Weights of a small GPT-style language model, trained from scratch on English Wikipedia: rotary positions.
Each number is 50 + 10 x the weight over its row's rms, rounded and kept within 0 to 99. Layers, rows and columns count from 0. The size before them is the row's rms in percent of the matrix's.

# layer 6 MLP up, 704x256, rms 0.0614, rows 415-451, columns 192-255
106:61 58 63 40 55 38 55 40 52 43 42 50 40 44 72 47 54 76 57 55 45 47 44 33 58 56 56 63 43 57 44 43 45 51 72 70 57 44 45 43 26 48 53 53 37 35 52 53 55 66 54 57 36 62 55 48 58 53 52 28 50 46 46 47
092:50 48 56 53 53 39 57 76 68 51 49 42 60 46 56 54 39 33 37 50 34 48 63 39 53 38 39 38 65 62 43 36 40 41 73 66 50 33 52 56 49 56 52 51 64 40 52 41 38 42 57 40 63 48 59 54 31 65 51 40 49 54 76 37
118:53 67 48 58 54 58 70 57 53 58 40 51 43 65 47 54 61 55 46 75 41 51 55 41 58 44 50 54 61 45 45 50 57 55 56 49 57 40 65 38 51 49 49 66 52 54 49 70 41 63 41 56 38 44 51 49 69 55 59 71 45 56 50 40
106:47 49 54 61 58 41 52 63 50 41 58 52 48 65 38 72 38 35 61 49 53 60 29 60 43 41 54 46 72 50 49 36 47 32 55 44 44 52 48 53 61 51 51 58 69 71 37 47 53 34 29 57 49 46 54 44 47 43 51 49 46 51 39 46
104:52 49 24 71 34 46 44 37 41 26 54 49 54 53 55 45 44 41 45 49 50 50 56 48 61 41 34 41 34 41 59 51 53 51 53 67 55 52 77 39 36 46 40 33 40 43 44 34 43 33 53 48 55 57 43 49 39 54 53 47 44 53 55 45
103:40 47 58 53 34 47 67 32 44 51 30 46 54 49 62 62 52 30 63 51 54 61 50 40 41 63 51 51 53 50 31 48 74 63 55 51 45 54 55 41 43 29 53 48 49 43 45 53 54 54 42 50 60 39 55 64 45 36 71 34 43 47 60 50
096:51 42 45 55 44 60 57 55 49 60 44 54 51 69 49 41 59 62 53 48 50 74 36 62 48 61 66 54 31 51 62 49 50 54 44 53 36 56 51 68 41 50 47 44 57 55 60 56 61 36 55 38 60 58 42 46 44 48 36 40 49 43 42 66
103:45 51 63 66 50 62 71 25 46 53 46 41 45 33 52 60 42 52 48 60 67 45 42 55 60 39 75 51 49 50 66 57 43 48 50 49 58 48 72 46 68 42 48 41 54 45 63 70 46 57 51 61 62 47 35 37 49 57 64 37 73 44 50 56
102:51 65 54 35 52 42 55 44 53 72 59 71 44 38 45 43 46 47 62 50 46 53 61 39 37 50 60 69 49 50 42 47 50 43 53 73 30 55 48 43 57 30 53 52 61 44 57 68 46 55 33 56 53 58 41 74 61 40 36 57 73 59 57 43
090:54 34 54 37 61 63 51 40 51 52 60 48 62 36 58 37 56 64 55 59 46 50 33 45 40 58 45 46 51 60 65 39 41 43 40 49 38 41 47 46 42 48 47 51 48 54 50 68 74 50 63 51 47 53 58 48 51 46 64 42 44 61 67 62
104:55 61 49 57 51 62 46 46 50 24 50 58 52 54 35 30 53 48 53 71 57 38 78 50 30 47 57 42 56 51 59 65 55 59 44 45 59 51 59 47 39 53 39 44 57 40 50 43 39 55 66 43 62 57 39 44 61 57 44 47 49 42 54 72
103:57 55 63 50 55 36 66 39 57 59 52 38 30 54 53 37 34 26 66 52 33 49 44 49 64 60 55 71 47 57 48 48 45 39 63 60 46 51 69 45 54 31 42 68 41 41 47 64 51 70 52 45 59 48 42 46 59 52 52 51 61 66 42 35
104:61 45 64 49 52 59 50 54 43 44 63 43 30 53 67 51 42 43 44 41 30 53 36 42 67 65 44 36 58 47 42 43 37 52 60 55 48 65 56 37 27 55 66 38 43 36 54 50 60 50 59 56 55 34 58 38 48 49 45 58 64 36 46 60
087:39 36 46 65 57 65 53 50 57 43 67 43 53 68 55 40 52 41 32 53 60 45 74 60 54 52 54 39 35 58 51 55 52 49 52 57 48 37 52 53 61 51 50 45 46 56 45 46 43 54 49 28 72 37 54 68 39 59 62 48 55 34 56 54
088:51 43 46 37 60 67 56 50 41 62 61 53 67 49 50 51 55 41 48 50 52 65 30 46 48 54 64 42 46 55 52 35 49 58 58 52 50 40 38 57 81 54 42 68 66 48 51 73 33 48 42 59 27 55 67 53 57 60 59 62 51 52 65 54
106:45 59 42 34 54 47 50 43 43 46 57 47 63 46 37 40 42 57 40 47 50 58 71 36 58 41 51 59 54 40 47 58 58 37 42 23 77 33 45 60 59 76 44 62 42 66 45 57 36 54 56 42 35 52 51 40 54 37 54 58 57 53 51 50
096:48 33 24 51 48 35 57 36 51 35 49 45 47 63 60 47 46 38 58 55 46 47 54 58 57 57 44 56 53 49 48 54 59 40 59 30 65 30 34 46 41 39 55 44 51 38 42 28 63 53 57 68 45 62 60 40 55 64 47 47 49 62 46 56
087:57 58 52 71 62 51 43 61 60 45 46 47 47 52 47 62 61 50 52 45 57 47 62 45 52 53 43 63 65 33 46 66 61 65 29 52 44 33 60 53 59 45 39 51 63 51 57 64 33 37 68 44 34 45 71 62 43 40 49 53 51 40 54 40
097:31 50 71 48 47 47 61 42 42 42 52 45 68 31 56 52 59 51 72 58 49 47 54 45 62 42 43 45 50 41 49 48 54 44 59 58 40 55 50 61 36 54 60 65 59 50 53 65 46 35 56 42 48 49 45 50 49 49 55 55 43 41 56 49
109:53 60 41 60 52 49 64 63 55 47 46 56 45 46 63 59 53 63 53 49 49 51 69 27 44 64 61 52 48 58 43 56 46 47 40 45 44 59 40 47 40 63 48 58 52 39 58 71 49 57 55 53 39 60 55 47 66 50 60 57 56 38 40 44
106:50 38 52 50 50 53 39 57 55 57 50 67 40 44 45 51 60 71 48 50 50 42 43 48 49 54 51 60 53 61 58 41 36 54 74 68 45 49 65 59 52 40 59 42 53 61 56 43 63 32 57 58 49 47 53 50 43 50 52 60 53 77 37 47
089:65 50 56 49 60 49 51 40 42 50 37 58 47 55 47 49 56 48 54 29 66 69 69 47 53 61 41 67 32 35 51 44 44 37 58 44 45 45 32 61 64 64 63 63 59 57 39 33 52 53 46 43 70 60 65 56 45 54 57 21 50 63 39 52
098:50 53 59 62 48 57 46 54 50 48 69 58 39 32 41 34 62 58 44 56 41 63 38 54 54 44 69 40 70 36 66 61 49 49 37 40 38 43 34 49 43 53 54 61 59 77 40 39 46 52 49 54 62 49 50 32 49 37 46 35 44 58 54 53
098:53 51 41 64 54 41 55 42 37 74 58 55 48 71 47 45 56 47 55 48 68 66 37 57 42 72 38 68 54 28 47 34 63 56 48 56 44 41 56 72 45 56 51 67 55 62 40 48 72 44 45 90 53 56 47 46 52 53 48 52 53 50 48 54
100:49 51 54 53 49 39 52 55 55 44 54 45 53 44 45 42 50 59 50 55 27 57 40 48 62 50 35 48 43 47 44 43 51 56 61 49 46 56 52 61 48 55 54 53 53 57 60 60 55 47 59 36 39 44 44 36 26 56 36 53 61 46 59 36
094:49 58 47 61 48 33 55 53 56 53 62 39 47 49 50 44 48 57 66 45 48 58 38 61 64 47 33 41 46 46 55 50 45 54 64 64 52 57 47 64 35 46 62 49 33 45 52 54 31 41 49 35 53 51 49 46 62 39 54 55 66 46 42 35
090:32 62 49 45 70 56 47 40 47 52 46 66 46 56 36 31 58 44 35 59 35 59 58 40 40 41 82 48 59 36 24 52 28 60 54 42 45 57 44 42 49 58 49 59 52 31 60 51 58 46 34 58 51 49 57 52 76 60 41 60 61 48 57 38
093:38 48 19 55 53 62 73 47 52 50 48 51 40 68 30 39 38 58 58 62 53 45 30 37 57 62 51 67 42 62 49 47 40 54 47 43 57 45 58 69 46 62 51 37 51 40 52 53 55 61 59 44 62 41 39 69 41 59 43 65 59 39 49 46
103:57 58 44 48 52 36 50 54 55 73 41 49 45 36 59 63 56 45 57 47 30 44 58 41 61 68 46 54 32 38 31 58 45 35 36 60 25 57 39 36 46 49 28 49 45 45 54 58 60 55 61 48 48 59 46 33 66 41 57 46 41 54 59 42
095:51 50 46 63 41 51 59 46 54 42 58 49 53 58 55 36 60 50 62 50 63 41 54 57 54 50 57 45 48 57 41 45 50 52 47 47 55 39 72 48 41 42 50 59 43 67 43 46 49 58 41 37 78 45 60 48 42 54 42 69 61 33 49 42
105:61 43 45 52 49 72 60 56 33 49 40 62 58 65 31 46 34 50 44 38 51 36 44 47 58 53 68 61 40 43 48 60 59 50 27 37 36 40 48 52 55 52 53 54 50 61 50 50 48 52 41 66 37 36 52 48 61 68 57 51 61 55 55 66
099:46 34 36 55 47 54 58 38 51 22 52 31 21 36 59 38 50 55 44 51 38 64 29 48 47 43 47 40 60 67 69 52 45 58 38 46 59 54 57 46 58 42 58 46 32 55 53 38 47 59 54 47 65 57 37 40 42 46 55 35 46 40 63 34
098:30 49 48 44 69 39 48 49 55 57 53 47 57 51 58 60 31 46 58 44 52 66 46 46 69 68 67 50 57 44 51 47 54 42 25 56 76 56 47 50 61 44 51 40 41 67 54 49 40 48 56 53 47 61 50 33 50 45 63 49 52 39 59 53
103:37 49 70 52 51 52 60 50 57 49 60 53 34 29 46 58 36 65 34 54 38 46 44 40 44 43 47 65 44 41 52 49 52 34 57 35 66 48 31 48 41 42 55 63 33 47 47 47 64 57 56 58 23 51 54 46 72 52 40 45 67 44 44 58
105:45 48 53 60 51 76 50 41 59 40 40 48 59 41 45 48 49 56 65 65 45 53 51 63 37 71 55 34 31 59 54 46 41 52 58 60 47 32 54 51 52 66 45 66 44 72 45 53 46 57 54 46 60 44 63 38 46 47 61 39 63 45 54 52
094:38 45 40 35 38 65 60 41 55 53 51 40 28 61 59 53 57 56 53 47 68 66 29 64 57 62 52 55 59 58 55 52 53 52 64 46 47 59 46 48 52 46 68 53 58 62 35 70 49 68 40 63 60 33 36 34 60 62 64 69 63 55 64 67
102:43 60 43 56 59 50 61 52 57 32 74 45 56 32 60 58 43 62 60 36 37 41 46 43 60 59 41 55 44 47 56 53 45 57 54 43 49 58 48 58 58 57 64 46 40 54 27 58 25 49 60 50 36 64 39 63 44 55 35 51 66 65 50 35
# layer 6 MLP down (transposed), 704x256, rms 0.0584, rows 415-450, columns 192-255
099:56 49 50 63 51 60 49 37 42 46 50 62 40 26 43 63 55 47 52 56 56 44 61 53 37 41 45 47 39 28 58 53 39 45 46 44 55 66 58 43 59 42 50 46 71 62 48 54 40 41 39 52 38 53 46 53 37 47 53 36 48 51 39 46
092:52 46 41 50 46 56 42 29 46 37 46 58 46 54 40 52 63 63 60 45 66 53 46 47 43 66 59 67 38 41 56 64 62 69 33 30 61 58 42 53 57 52 53 49 46 52 55 48 69 58 54 50 32 51 41 44 61 43 48 57 56 49 20 53
125:56 68 60 48 52 50 64 58 46 47 35 39 51 56 43 44 66 32 41 75 48 59 50 39 47 44 62 56 51 47 47 48 48 55 58 51 58 36 46 30 37 53 54 57 44 53 53 50 53 70 42 62 49 37 52 45 59 37 56 62 40 50 48 37
098:47 45 63 54 24 50 49 44 52 45 51 67 59 34 54 52 74 50 35 45 52 56 40 70 48 72 32 48 45 43 71 62 52 47 57 58 37 36 34 46 55 60 52 55 62 41 61 39 41 32 64 49 60 33 50 52 44 52 61 34 47 59 43 57
099:60 45 64 38 52 47 64 57 57 45 55 46 65 50 42 56 65 51 55 25 65 47 53 60 47 45 52 48 46 42 57 61 46 30 37 39 50 40 40 33 46 56 47 43 36 53 33 66 48 65 37 60 64 55 55 26 46 41 50 71 47 49 39 68
107:37 34 54 52 48 54 58 28 58 76 46 43 51 48 39 56 57 54 63 55 45 68 43 65 50 66 55 50 42 60 47 48 73 51 64 61 61 50 54 70 45 39 60 40 63 45 57 64 43 54 50 40 56 67 57 49 48 35 75 39 54 38 49 49
101:39 69 56 48 56 39 48 32 56 44 56 52 61 47 56 55 47 32 51 50 54 34 46 32 49 71 34 46 43 54 48 55 39 47 53 40 49 49 59 45 46 46 53 51 45 43 38 59 54 37 64 40 44 52 57 55 57 47 56 57 54 59 50 35
101:44 57 37 40 42 54 52 71 56 57 43 61 31 55 66 18 46 71 64 54 75 68 36 38 47 51 40 53 43 52 52 47 42 46 58 55 49 44 48 64 39 53 50 52 60 56 56 47 66 56 44 33 59 46 53 58 58 39 64 54 49 56 36 45
103:61 44 30 54 43 58 56 54 56 57 59 74 37 46 52 36 45 42 66 51 46 58 47 52 57 64 47 61 56 59 50 70 61 43 62 62 43 80 49 36 43 44 50 47 55 47 67 50 41 39 51 45 52 59 50 62 55 52 33 63 69 49 55 50
089:39 58 42 56 34 41 47 67 49 54 29 56 42 56 50 64 50 47 41 39 55 57 54 49 64 37 57 60 46 51 37 57 57 52 63 54 57 44 49 51 53 52 56 47 48 47 52 50 30 54 46 35 52 55 42 56 55 47 47 54 62 37 36 43
102:54 53 51 45 34 57 46 53 49 50 43 55 55 53 23 37 52 50 33 62 43 51 55 54 53 59 45 51 54 44 44 51 56 42 46 47 53 44 44 42 38 56 45 63 34 53 47 47 61 28 45 66 54 49 52 40 35 50 53 41 43 44 56 46
105:37 56 57 54 47 52 34 61 36 65 44 46 56 53 45 39 60 72 43 44 64 53 39 49 21 53 44 44 53 52 43 52 43 32 25 50 46 66 24 48 53 63 51 43 49 47 55 47 52 39 40 50 54 52 49 48 51 61 50 47 53 50 51 49
104:53 49 46 46 53 29 54 46 71 60 36 35 51 49 40 50 41 46 52 51 47 64 60 49 45 46 41 59 49 52 54 44 64 51 54 34 60 41 36 39 68 28 48 71 37 46 64 41 46 47 47 46 58 57 40 58 60 54 39 45 66 45 60 37
083:55 61 46 39 47 51 55 45 44 50 37 61 59 43 64 60 52 54 65 51 48 43 28 40 44 44 55 44 61 55 42 56 40 51 45 34 53 65 43 49 45 63 57 53 50 37 60 52 48 42 56 66 34 59 47 39 64 53 42 43 57 50 48 45
090:48 55 49 54 44 44 47 59 50 25 55 34 55 52 50 45 59 55 40 54 54 37 64 59 55 53 41 59 38 50 48 65 42 36 46 50 38 54 47 58 17 49 60 48 41 63 56 36 51 49 68 50 67 49 34 38 61 56 47 37 46 44 39 49
101:46 55 51 50 42 39 46 44 55 42 59 62 35 47 38 56 65 69 46 52 51 49 41 48 48 75 54 54 71 46 73 30 58 58 43 48 53 53 55 55 51 33 48 46 54 37 52 41 50 53 55 65 59 64 37 29 46 46 73 53 45 41 40 25
099:54 38 47 55 58 42 47 83 62 49 38 65 28 61 45 65 61 70 36 58 54 76 52 53 62 53 54 48 66 46 39 64 53 45 49 36 62 38 59 45 32 40 48 62 63 36 63 29 31 41 50 52 42 59 60 42 59 78 69 57 42 60 32 37
089:50 59 28 54 53 56 57 63 64 63 51 41 41 54 53 56 55 42 52 50 47 56 59 41 63 50 43 67 63 34 41 54 48 60 23 55 51 40 63 51 55 39 58 52 35 53 63 48 42 43 61 35 32 50 68 46 43 50 36 58 66 67 46 56
099:50 53 40 59 56 51 68 59 37 46 55 53 47 51 41 48 61 55 47 41 48 39 51 45 64 34 42 51 47 47 60 58 42 42 57 61 52 45 50 45 37 51 48 46 49 42 36 55 55 38 61 60 35 70 48 64 52 34 61 42 45 40 58 58
105:51 55 58 53 54 74 54 44 49 60 51 40 66 48 77 56 51 54 36 61 51 32 59 45 51 37 50 54 53 46 54 48 51 62 50 69 60 46 50 53 46 67 57 39 45 45 53 57 45 57 35 51 28 66 53 56 59 58 47 70 46 48 48 49
105:38 55 35 55 34 36 56 55 41 50 31 53 47 51 62 39 62 45 48 52 60 57 44 48 41 61 42 35 45 41 44 64 55 43 58 61 33 41 42 62 44 48 38 64 57 69 42 51 53 49 30 61 40 59 45 38 63 54 64 59 44 64 57 55
094:40 57 48 62 55 58 49 68 58 49 67 36 50 52 56 43 51 46 46 64 33 34 33 63 50 48 65 32 56 65 45 62 53 50 39 65 53 61 74 54 35 42 43 41 45 44 62 67 41 48 51 59 30 37 33 42 43 35 44 67 45 32 65 41
099:45 53 30 48 57 44 44 53 46 67 47 41 49 66 43 66 35 50 54 54 36 39 58 56 49 51 18 46 47 56 44 68 44 44 49 52 71 57 58 63 58 43 51 41 52 36 53 51 66 54 48 41 64 69 40 55 40 27 51 53 66 41 43 53
099:54 44 37 51 63 41 42 47 48 45 55 42 42 36 25 71 39 42 41 57 49 68 58 63 51 47 40 42 52 63 47 41 58 57 69 55 50 46 61 43 44 37 44 55 55 61 43 28 33 66 48 32 63 45 57 50 55 59 42 47 47 56 43 43
104:42 45 42 40 55 46 49 55 64 47 63 39 50 55 48 60 52 62 31 56 29 55 53 63 45 38 63 50 57 57 51 65 45 46 57 62 42 65 25 53 57 55 55 57 46 72 45 49 59 51 74 49 41 41 56 39 31 46 40 60 38 57 56 76
094:63 47 49 51 62 58 45 51 45 48 46 63 47 46 51 61 56 35 52 45 70 44 56 52 41 60 66 46 48 51 54 49 55 52 41 36 66 47 49 41 60 56 32 49 62 66 50 49 65 48 46 52 40 51 46 50 49 62 34 40 37 58 54 72
097:54 71 60 43 52 62 57 42 31 59 45 56 40 31 40 33 62 47 20 66 49 60 66 53 45 48 56 37 40 49 48 41 38 46 54 35 49 62 46 48 43 46 45 50 40 44 47 60 50 39 27 53 69 39 59 44 67 46 51 48 51 49 42 55
085:44 59 56 46 50 36 40 61 38 46 60 55 66 39 59 64 58 36 49 42 41 59 73 63 43 49 38 48 50 38 56 49 44 43 32 50 37 71 47 41 47 49 49 64 49 50 51 45 46 63 55 54 51 51 44 36 49 50 40 39 35 56 45 53
102:31 37 62 49 43 69 44 33 50 39 56 47 51 30 50 46 56 53 43 47 44 39 47 54 49 51 50 45 50 74 73 46 33 48 60 53 71 42 64 37 53 46 56 44 46 47 57 47 51 58 52 40 53 67 42 73 35 34 50 29 56 63 63 54
096:59 44 56 47 38 63 38 52 67 69 60 57 39 60 45 60 49 51 59 48 51 54 26 35 57 38 41 54 43 39 40 43 47 45 67 52 46 67 48 47 68 48 40 52 52 52 46 54 38 54 41 33 33 61 48 46 41 59 65 48 53 61 43 46
090:56 50 43 50 46 34 56 50 63 54 60 41 44 52 61 54 70 61 46 71 40 55 43 41 42 63 51 57 53 42 54 43 34 55 48 60 44 54 52 56 44 44 46 55 54 42 30 43 45 48 58 45 53 63 52 54 31 36 48 51 61 48 57 28
100:49 41 51 50 68 52 68 45 56 63 42 59 53 54 36 58 34 42 51 58 50 57 58 46 59 46 39 63 52 69 52 43 45 46 59 49 55 46 57 58 60 56 36 61 42 48 53 59 41 59 42 44 42 63 53 56 39 50 39 41 36 45 62 67
101:51 51 58 50 44 54 40 53 44 44 65 47 38 55 39 41 49 57 45 40 49 36 38 48 46 57 56 57 51 60 39 60 52 57 57 39 52 57 73 47 52 75 51 47 27 59 42 61 59 56 72 58 24 62 46 45 44 59 66 50 52 66 46 57
106:44 46 67 65 51 43 57 46 56 62 32 57 50 51 51 53 27 52 40 55 47 40 57 55 51 58 44 73 49 43 46 57 58 30 47 38 47 32 51 40 44 47 49 46 43 58 50 52 41 58 54 53 50 51 52 38 78 59 44 53 49 52 36 46
102:57 30 47 41 47 51 40 49 62 56 61 61 55 48 36 40 52 39 46 59 49 41 48 46 45 55 50 40 65 48 64 55 46 42 65 51 50 54 54 57 33 41 25 49 47 55 62 54 57 38 42 55 25 43 52 73 52 60 49 40 48 48 51 56
096:43 46 42 60 49 59 65 43 46 59 48 33 42 66 57 65 61 46 48 50 59 64 40 65 53 43 54 60 63 50 38 56 37 45 54 51 53 31 52 54 56 37 45 36 46 53 49 55 41 58 44 47 44 61 36 48 45 49 52 39 52 49 51 29
# layer 6 MLP gate, 704x256, rms 0.0621, rows 416-451, columns 192-255
113:56 59 67 55 59 69 55 41 58 50 64 29 38 43 62 50 48 43 42 54 37 54 33 68 52 44 52 41 48 67 51 40 49 52 73 51 58 48 55 50 41 52 61 51 49 46 65 55 50 53 57 50 62 56 44 46 39 41 55 44 33 36 70 31
113:47 42 51 63 41 31 39 34 43 53 46 47 54 49 43 48 69 53 50 53 55 58 50 58 65 41 52 49 30 37 64 51 71 44 56 58 46 62 33 58 61 58 46 52 70 44 48 40 66 53 33 56 48 46 58 43 55 56 52 53 43 56 37 49
094:52 41 61 49 24 51 48 48 53 42 43 62 54 38 51 46 79 47 34 45 44 58 50 61 41 66 42 55 50 41 73 51 55 60 60 49 45 22 36 58 45 61 55 55 59 28 61 38 50 41 63 56 54 32 48 45 41 55 63 30 40 55 51 51
100:39 52 20 63 39 64 40 46 54 51 35 60 34 54 64 53 51 56 59 54 40 44 39 56 44 66 57 43 51 64 61 32 56 48 46 61 43 68 54 54 41 44 59 57 43 57 69 21 50 45 51 34 59 41 46 68 61 68 50 40 59 41 54 45
105:43 56 58 54 58 41 45 55 41 67 44 42 54 46 62 47 47 38 49 58 40 61 46 35 40 41 61 39 63 50 29 47 49 41 46 60 49 54 46 36 47 41 42 48 47 62 57 45 76 54 50 40 55 41 53 47 45 54 51 48 41 35 47 50
102:51 56 37 56 44 52 53 32 54 37 48 50 42 65 58 51 61 56 69 63 39 46 46 49 46 64 56 65 46 52 48 53 49 33 48 37 51 53 56 45 39 45 65 27 58 51 38 66 53 43 59 52 45 46 52 60 47 42 49 64 62 46 49 49
096:58 42 79 66 59 53 53 32 54 39 53 48 67 53 47 79 51 34 38 51 43 43 56 71 57 50 60 56 53 42 48 51 49 47 42 50 43 59 65 38 65 45 33 47 46 38 40 59 33 44 50 58 45 49 48 42 34 60 49 38 60 50 64 45
101:58 44 39 60 36 61 51 58 42 42 54 48 55 46 40 55 62 34 73 42 54 49 37 53 46 41 27 40 49 45 66 54 51 56 49 50 60 69 30 56 59 57 63 46 57 59 49 23 40 29 56 42 42 46 57 50 34 58 56 60 49 48 62 51
091:39 69 41 52 47 74 72 51 57 44 38 67 38 65 77 49 37 61 54 46 40 45 36 44 56 58 52 49 67 38 47 63 41 88 40 62 52 70 58 45 63 54 48 51 38 52 45 48 56 57 41 57 56 48 48 65 44 40 62 58 58 57 56 58
092:50 63 45 63 60 51 36 57 48 44 49 60 45 53 53 69 59 47 78 43 64 40 41 66 51 44 61 55 34 54 64 71 45 51 48 67 55 45 49 57 39 43 45 48 65 54 44 41 41 54 48 36 40 50 44 45 45 48 43 61 61 58 41 61
106:53 42 31 50 30 63 54 48 48 19 48 62 39 49 58 35 47 27 74 41 22 59 50 54 52 52 49 48 40 51 75 47 56 60 58 65 69 35 46 34 33 42 49 52 58 50 47 48 44 59 50 47 44 61 60 60 46 56 59 46 58 52 61 40
098:31 52 61 56 50 54 48 56 37 34 59 68 48 56 59 57 42 52 53 37 46 52 27 49 58 44 63 54 45 51 41 56 48 49 52 66 40 63 58 63 45 64 57 25 55 66 44 53 54 61 48 58 44 47 50 52 49 53 49 50 27 56 52 61
094:46 58 56 62 49 50 64 58 70 52 43 46 38 60 57 62 65 65 18 46 40 40 55 47 56 52 49 58 43 51 55 54 30 34 65 52 65 39 61 48 60 59 47 43 48 55 46 58 54 62 47 55 54 47 44 51 59 42 53 43 45 58 70 53
098:43 57 62 47 36 54 52 41 62 69 58 66 35 41 52 78 40 68 48 48 57 51 35 46 51 47 74 42 59 43 46 33 56 37 43 62 40 50 44 34 49 42 35 39 55 31 44 69 76 56 47 50 43 51 50 49 54 38 48 55 49 54 49 44
097:60 57 60 49 58 38 52 55 56 50 40 44 68 65 56 40 41 40 51 52 55 53 56 53 40 17 42 55 33 49 35 51 48 43 48 54 53 49 34 51 50 65 50 56 54 69 38 57 52 42 54 36 33 43 64 63 58 47 37 57 61 60 56 71
102:58 60 59 49 45 54 42 72 57 63 24 73 39 52 38 63 50 63 43 37 58 52 62 51 51 44 40 53 65 53 50 55 52 48 42 38 39 48 52 47 45 39 44 61 70 55 61 52 31 42 52 35 48 62 59 60 46 73 49 54 50 61 21 39
098:60 50 23 46 36 47 57 41 44 49 63 52 41 56 59 47 60 43 48 57 50 60 47 54 44 54 45 63 41 45 53 43 38 28 45 44 52 57 54 64 61 46 56 60 41 63 42 48 58 58 32 45 53 65 56 25 53 69 44 48 64 63 46 58
100:49 50 61 51 36 38 49 41 56 48 47 48 53 41 58 47 54 42 72 52 53 68 48 61 49 41 61 55 47 46 59 48 59 36 48 40 49 61 46 53 56 49 55 71 51 52 47 46 46 45 41 31 68 42 66 38 51 51 42 55 42 57 43 47
091:53 49 48 51 47 29 46 55 51 34 46 62 31 56 30 53 47 52 66 41 51 61 51 42 56 54 44 46 54 54 45 50 48 26 44 38 30 66 44 59 49 42 47 61 53 44 46 51 56 45 59 52 74 44 50 50 53 57 53 39 46 50 52 53
104:50 51 32 48 44 49 52 58 42 55 33 48 60 52 51 50 55 43 49 44 63 60 44 63 40 40 56 33 59 41 31 54 59 44 46 46 38 44 28 61 47 56 43 69 54 65 35 43 64 56 40 61 38 59 50 36 68 54 43 51 41 56 49 56
101:58 45 41 67 38 60 58 60 52 52 59 60 44 45 58 32 41 45 52 55 36 50 45 53 50 66 51 41 40 53 39 60 45 63 47 66 46 59 58 52 50 52 47 53 45 54 64 53 43 48 42 49 65 44 38 46 41 45 62 48 50 50 49 44
098:53 57 31 52 54 47 38 62 44 43 52 52 54 57 49 64 29 49 58 42 44 37 45 56 24 49 24 35 43 58 53 71 50 47 40 62 74 51 45 49 50 46 47 46 54 46 47 57 57 38 54 43 53 55 52 44 34 38 49 60 67 49 46 61
097:57 40 49 53 60 51 46 44 51 43 54 50 30 40 27 72 40 50 54 64 48 61 57 60 56 41 53 29 43 53 47 46 53 53 63 50 49 45 60 36 46 34 40 50 49 66 46 33 43 69 50 30 62 46 49 43 45 61 55 51 42 56 40 40
105:38 49 48 39 42 56 40 38 53 56 57 50 38 55 61 61 61 47 44 32 57 51 52 64 41 47 63 63 65 63 46 60 45 39 34 60 45 49 23 44 58 40 48 60 47 72 42 29 71 64 49 54 63 27 75 40 41 41 46 50 47 54 53 64
102:57 62 51 55 47 69 66 55 55 41 48 58 47 42 62 44 49 38 44 62 51 40 41 54 60 37 39 38 43 56 39 48 41 39 64 54 65 70 49 50 47 43 67 56 47 50 52 53 41 47 47 40 58 58 42 40 32 51 68 63 49 27 49 45
105:47 41 46 55 45 47 37 48 47 36 43 51 52 66 43 62 53 43 66 41 42 48 53 52 35 41 69 80 68 36 35 58 51 54 51 51 53 46 49 52 32 53 61 56 48 39 54 49 66 53 59 59 45 57 48 56 59 58 35 54 57 52 55 41
098:58 43 34 80 53 45 42 39 59 45 55 55 40 55 52 58 62 53 41 37 53 40 31 56 44 63 47 53 50 69 50 62 41 64 67 47 63 37 47 57 64 41 60 41 55 46 41 46 53 48 51 58 47 56 53 44 45 59 54 41 80 44 66 56
095:65 55 39 49 53 30 45 59 52 70 44 60 50 69 46 58 58 50 60 41 48 57 61 53 60 51 39 56 49 24 18 58 63 49 31 62 31 54 33 51 43 50 30 57 53 60 44 48 66 42 60 52 57 42 51 25 64 62 46 59 40 56 42 42
108:29 47 57 62 43 58 45 32 59 41 34 58 59 60 60 59 52 30 66 44 63 47 43 47 54 40 38 39 55 54 42 46 63 54 34 57 49 38 43 52 52 50 44 43 58 59 44 41 44 44 66 59 66 73 50 45 38 66 60 56 42 45 73 70
108:46 47 39 66 51 34 52 44 66 56 32 41 53 46 59 64 74 72 60 77 45 49 61 55 58 65 48 65 64 35 50 48 37 48 60 60 51 39 50 51 29 56 63 33 48 46 49 35 42 52 43 38 55 47 53 47 47 51 51 49 71 51 55 19
099:53 44 45 66 39 47 42 50 56 31 61 46 43 58 56 51 50 56 44 47 58 49 26 59 40 42 72 42 55 28 47 46 44 60 40 50 45 66 52 46 47 47 68 36 51 51 47 41 55 37 63 55 56 42 36 37 45 51 61 58 54 44 44 35
088:41 46 41 54 53 40 53 54 51 63 36 43 57 42 55 58 51 36 58 55 49 73 55 59 54 45 66 53 55 27 58 40 60 36 38 60 56 47 34 68 52 33 44 45 68 54 59 39 42 39 38 47 58 40 60 38 50 40 36 51 41 41 51 44
106:48 36 49 45 57 44 40 66 57 36 68 44 40 45 43 40 50 53 46 55 46 63 59 37 51 32 49 26 41 49 46 55 49 42 51 33 75 51 35 61 40 50 56 69 57 45 44 50 54 52 32 56 37 57 59 53 49 46 46 61 44 56 48 73
097:41 72 59 63 61 55 45 52 42 48 39 47 46 54 57 60 53 59 50 44 56 50 35 51 63 47 58 64 49 46 38 49 54 52 46 57 56 34 41 55 56 54 69 67 47 50 43 51 45 64 57 46 65 62 45 34 44 34 51 59 32 57 39 35
099:56 57 58 44 40 48 58 57 45 62 50 57 48 49 49 51 44 55 38 34 41 63 31 52 36 38 26 29 55 46 45 54 67 42 39 43 33 54 44 56 65 53 47 70 40 42 44 42 60 33 32 55 66 33 74 30 50 58 58 39 59 52 52 54
097:51 49 34 44 48 48 50 57 40 40 48 45 52 48 52 57 27 40 43 28 41 60 41 62 48 43 46 53 66 51 36 38 42 55 51 50 50 53 40 56 44 45 42 52 63 67 44 50 42 48 53 46 34 41 43 40 44 60 51 39 43 55 48 44